Each number is 200 + 20 x the weight over its row's rms, rounded and kept within 0 to 999. Layers, rows and columns count from 0. The size before them is the row's rms in percent of the matrix's.

# layer 4 MLP down, 256x896, rms 0.165, rows 214-255, columns 640-703
103,220,224,215,217,193,193,181,204,173,189,174,220,201,212,153,201,153,198,203,172,215,248,176,215,183,209,213,235,182,192,172,213,203,198,198,197,199,216,184,201,196,196,196,208,190,192,155,194,201,208,219,187,229,195,159,198,223,210,180,202,162,224,159,216
099,192,226,180,192,190,200,185,201,222,167,217,207,206,198,198,219,210,206,203,216,207,188,232,212,200,192,162,152,156,197,205,183,182,228,166,223,211,182,178,209,183,150,147,206,220,210,199,185,226,204,188,197,205,189,216,192,201,200,174,180,179,190,195,204
101,227,204,196,175,215,180,159,189,232,147,161,204,187,216,221,173,191,203,205,198,211,218,179,191,220,227,206,215,192,207,208,236,185,192,190,198,221,201,205,187,198,168,247,199,186,196,209,170,180,191,221,228,209,233,201,172,197,171,194,205,220,223,215,213
096,188,187,225,216,204,187,197,209,195,183,192,229,185,216,208,225,199,218,170,207,186,197,193,216,199,193,173,211,227,211,196,212,192,218,236,206,196,171,244,217,246,256,243,218,170,161,181,187,172,210,228,179,218,215,224,202,221,217,157,251,189,203,167,188
097,181,187,237,202,207,193,229,214,209,190,173,212,154,202,184,186,210,202,209,180,235,228,192,171,195,192,225,188,231,201,232,193,241,201,159,157,170,159,202,190,191,238,187,191,228,181,173,163,196,204,214,199,215,218,216,176,204,213,165,144,202,221,230,207
107,202,192,192,192,145,193,196,209,210,172,159,131,195,197,174,173,231,179,183,176,163,231,222,201,205,171,199,169,199,225,237,185,189,199,201,198,222,183,169,194,165,199,171,190,238,179,199,199,210,230,192,226,217,156,209,200,176,223,179,192,228,222,173,206
101,162,175,211,233,195,194,171,187,197,197,210,208,216,204,195,172,236,166,186,187,198,190,189,230,174,176,198,174,216,194,194,248,167,187,163,184,198,203,220,199,207,209,191,224,209,210,200,207,181,193,214,210,205,209,212,187,157,213,197,162,206,204,208,223
098,207,197,180,223,195,202,217,228,223,218,201,200,223,197,198,202,154,190,181,182,205,208,210,228,189,179,212,220,215,192,191,249,182,193,161,218,203,204,190,150,182,218,211,207,193,184,240,168,185,221,235,192,201,190,187,153,206,208,223,196,217,189,173,200
099,197,206,205,227,172,230,173,190,198,171,199,203,158,193,192,196,214,233,245,208,171,228,187,176,221,200,208,200,205,208,198,230,192,177,193,177,236,210,244,182,174,193,195,202,236,230,208,206,198,213,204,206,150,197,184,205,212,213,198,211,219,238,230,194
095,201,231,222,227,213,163,199,186,189,204,195,212,180,225,186,151,202,240,212,184,201,240,247,208,184,203,213,183,203,205,187,226,233,204,170,217,187,238,213,182,222,218,178,217,219,194,169,219,174,201,158,197,238,217,211,233,194,218,206,201,196,194,200,185
101,212,184,187,215,203,173,203,240,206,175,187,225,173,208,241,223,211,224,206,227,201,233,194,183,218,204,217,208,187,204,205,169,229,200,192,208,185,182,198,214,207,200,191,164,199,196,222,157,195,206,201,199,181,240,213,226,189,205,226,195,211,189,207,190
099,181,189,189,188,213,153,231,229,200,197,211,236,225,216,182,176,235,206,213,211,218,215,211,193,236,188,219,197,237,191,194,205,218,198,198,196,207,197,196,191,236,191,208,200,194,218,227,215,168,209,220,179,181,203,249,206,205,217,220,223,197,179,211,207
096,187,193,230,209,200,245,259,182,183,201,195,216,198,196,194,208,201,213,186,181,221,197,199,208,196,182,167,191,231,198,203,198,207,183,215,213,166,191,217,220,231,175,199,194,224,210,225,171,187,217,193,169,199,200,221,188,178,181,214,196,202,219,206,186
091,225,190,160,195,174,181,196,209,192,202,208,234,184,182,190,223,191,196,220,192,203,222,183,186,197,179,207,207,177,199,216,254,189,198,186,206,194,200,217,185,200,210,210,199,195,186,177,205,196,219,181,205,191,207,223,217,180,217,204,198,175,195,197,152
094,204,219,219,204,226,177,179,167,186,186,219,216,224,215,251,175,175,180,186,177,200,183,212,207,215,207,212,197,196,213,236,185,219,230,231,186,197,218,225,177,179,231,178,228,190,161,216,223,179,202,215,195,207,169,199,179,165,209,190,225,199,186,198,213
101,190,228,198,204,214,200,215,184,194,239,237,230,211,197,219,209,221,250,180,221,211,213,183,186,182,248,214,221,194,193,150,206,206,220,193,182,201,174,193,216,218,198,227,165,207,194,225,209,191,203,230,185,236,150,209,208,192,189,238,194,201,203,216,180
099,227,197,235,168,202,191,188,213,213,198,183,213,196,188,208,177,239,200,197,176,191,191,197,193,186,165,197,213,208,219,195,177,224,195,200,232,183,236,177,213,221,175,187,182,211,181,189,213,170,207,192,225,209,204,159,183,178,174,181,176,190,231,208,215
096,174,192,225,235,202,207,172,189,222,153,177,193,211,207,221,231,151,185,190,187,163,199,207,217,192,185,214,172,208,177,185,186,203,216,244,169,180,174,210,191,187,192,218,213,185,206,230,194,208,206,216,190,191,235,207,219,212,237,202,172,179,190,224,205
103,219,205,208,189,185,184,209,203,189,216,203,203,189,175,217,191,203,202,209,218,222,225,239,221,208,225,206,218,190,203,242,155,209,168,240,198,168,189,224,189,216,205,176,209,160,164,208,178,168,209,217,177,196,207,183,192,191,207,192,215,158,174,181,194
101,219,217,192,187,199,197,197,210,203,172,182,191,204,192,224,164,181,202,216,166,202,199,180,207,206,200,216,210,197,176,234,210,199,186,224,243,174,181,203,191,187,243,225,180,215,197,177,169,175,212,227,172,230,189,210,212,162,215,184,203,201,222,200,197
101,198,212,205,218,176,190,203,209,204,221,146,172,174,207,198,198,215,219,193,172,158,156,186,213,199,221,195,181,235,245,173,206,213,221,203,211,191,220,213,183,187,236,228,231,209,208,185,223,182,183,163,205,197,192,171,207,208,199,202,203,225,182,211,220
099,176,163,194,194,229,221,191,206,185,207,212,210,193,195,196,220,241,207,236,214,198,198,201,178,170,196,190,185,204,211,193,196,197,194,212,221,183,251,206,232,194,239,197,207,184,200,216,192,214,171,201,205,188,241,179,177,200,206,194,218,196,173,198,206
096,222,217,210,242,241,222,204,185,204,241,211,202,181,201,200,221,180,184,179,220,195,182,199,210,202,209,225,214,213,168,184,225,191,228,178,186,220,187,182,174,193,149,221,207,213,173,201,174,211,180,197,199,219,191,201,188,191,229,195,215,229,219,191,194
095,216,206,236,189,176,194,204,224,202,210,203,221,199,196,190,217,218,214,222,194,224,219,219,177,194,181,188,198,204,203,216,166,204,213,189,191,202,207,247,171,207,226,217,197,213,170,174,176,231,164,208,186,230,192,208,197,227,196,174,188,212,224,227,203
105,196,197,240,195,229,219,247,211,213,228,192,205,153,226,234,213,199,197,185,197,207,192,190,211,223,229,243,194,208,220,213,180,182,207,219,214,199,205,179,199,203,190,218,177,177,201,191,190,196,188,202,187,210,203,198,245,222,213,199,190,189,184,215,207
102,187,217,232,203,192,166,195,195,192,171,220,238,231,186,201,211,189,234,206,213,178,195,205,202,210,198,193,241,190,196,191,197,189,197,203,234,196,193,215,184,243,193,224,183,183,179,228,195,208,205,168,219,211,218,221,201,233,203,248,241,193,198,189,198
099,204,210,189,171,207,238,198,236,192,186,217,165,185,169,187,204,212,168,212,194,230,233,190,170,242,210,193,227,200,197,201,201,189,201,195,159,213,215,208,193,163,185,152,191,192,234,166,179,210,182,211,214,183,196,200,193,188,228,174,194,199,192,226,193
107,195,198,171,165,182,192,219,201,202,191,197,150,203,228,181,179,191,151,177,205,197,186,208,196,214,218,177,216,202,224,217,217,213,193,185,231,196,231,193,180,183,184,165,224,197,180,187,183,223,198,209,212,172,232,226,222,184,203,183,179,176,238,217,176
092,174,223,199,208,190,172,197,232,227,176,188,156,233,203,172,180,200,190,206,205,235,241,217,261,229,192,177,207,193,230,182,192,197,161,198,229,223,215,221,226,194,221,151,224,186,199,197,204,226,196,201,200,191,182,191,188,197,225,200,179,210,214,203,197
102,164,211,218,191,236,237,170,193,233,174,200,221,199,211,221,201,237,219,215,221,218,227,248,168,187,165,222,219,214,173,171,204,185,240,185,226,191,218,202,189,207,170,238,219,215,221,204,194,185,193,183,190,186,173,220,200,196,205,218,252,213,212,206,222
101,181,220,204,213,224,185,231,158,199,192,201,189,191,197,227,190,166,206,196,190,228,216,228,198,177,199,243,231,196,204,204,208,179,182,193,226,233,158,199,223,229,220,192,217,218,208,166,171,187,189,186,206,208,210,189,200,221,187,194,169,204,182,195,201
105,175,202,179,206,228,188,199,212,192,239,241,184,178,202,205,215,209,208,171,212,204,193,179,171,203,207,196,229,204,187,191,215,190,211,230,215,184,200,212,195,227,158,207,179,175,185,213,198,188,190,190,219,226,168,201,208,195,168,196,203,203,199,180,183
098,188,198,187,187,249,203,232,200,171,195,203,211,201,202,207,200,251,209,171,190,248,202,211,197,212,212,191,196,214,185,219,223,196,178,214,203,193,211,184,209,209,194,186,178,210,206,193,193,190,187,211,214,179,189,190,205,197,204,182,249,223,201,239,188
115,235,208,196,223,198,186,238,208,212,209,171,227,215,247,233,226,243,232,193,191,197,183,212,225,225,177,200,232,205,209,160,206,192,178,192,221,170,202,217,207,230,214,216,212,179,179,188,196,217,197,200,210,194,189,220,182,199,209,207,192,192,208,214,193
100,192,203,216,221,186,177,226,195,185,236,216,194,197,236,200,161,201,203,214,207,196,219,221,167,185,239,190,203,203,230,233,203,203,217,219,188,159,219,183,214,189,188,190,170,187,200,222,190,204,183,176,188,192,177,175,206,209,198,215,206,205,201,215,175
099,167,189,214,185,215,193,208,204,192,199,204,198,158,205,209,210,188,195,183,208,225,218,167,202,215,220,218,229,200,191,150,246,197,196,229,219,192,222,237,230,216,223,197,196,152,190,200,169,170,195,163,191,161,199,181,210,201,221,239,233,227,213,224,197
103,188,237,211,166,169,218,209,210,207,188,152,176,238,199,203,194,183,213,227,212,203,187,188,175,216,208,235,187,204,201,183,188,195,220,157,170,165,210,174,197,172,202,198,211,166,238,196,226,203,224,229,193,168,201,218,194,175,195,211,162,186,203,214,204
096,198,219,182,179,183,170,197,216,205,204,189,162,190,193,195,181,238,225,194,202,191,201,221,203,154,203,213,142,204,171,171,202,204,197,200,170,206,202,222,199,222,201,195,169,218,243,183,221,201,211,178,223,180,216,214,210,207,221,214,200,169,222,167,208
104,212,177,154,174,205,197,205,212,180,236,188,152,186,157,184,226,209,199,181,208,204,223,205,196,192,201,193,217,202,176,234,167,216,188,184,200,214,210,216,199,187,196,184,220,182,248,177,194,223,174,230,191,179,234,203,193,192,211,168,197,181,156,186,184
109,190,249,177,217,201,190,225,211,182,185,214,206,168,180,204,158,201,200,192,181,201,181,221,209,142,182,225,196,194,247,230,209,193,208,197,189,226,216,206,196,183,217,201,217,208,196,221,204,223,142,198,197,218,201,208,211,175,230,200,195,184,232,188,207
098,180,169,218,232,199,204,203,175,173,192,183,194,203,211,219,191,228,196,206,224,209,199,229,191,213,175,208,228,193,211,205,196,166,215,166,209,191,191,216,191,197,222,224,180,187,203,178,197,199,205,177,189,198,218,238,210,218,184,215,208,192,204,185,192
104,212,186,221,227,161,175,189,204,223,225,168,200,216,219,166,190,208,224,189,205,202,188,258,166,231,193,179,228,183,218,205,183,190,192,219,181,199,175,220,203,209,160,218,205,189,221,214,218,234,191,229,197,201,204,209,188,228,210,205,193,187,213,202,200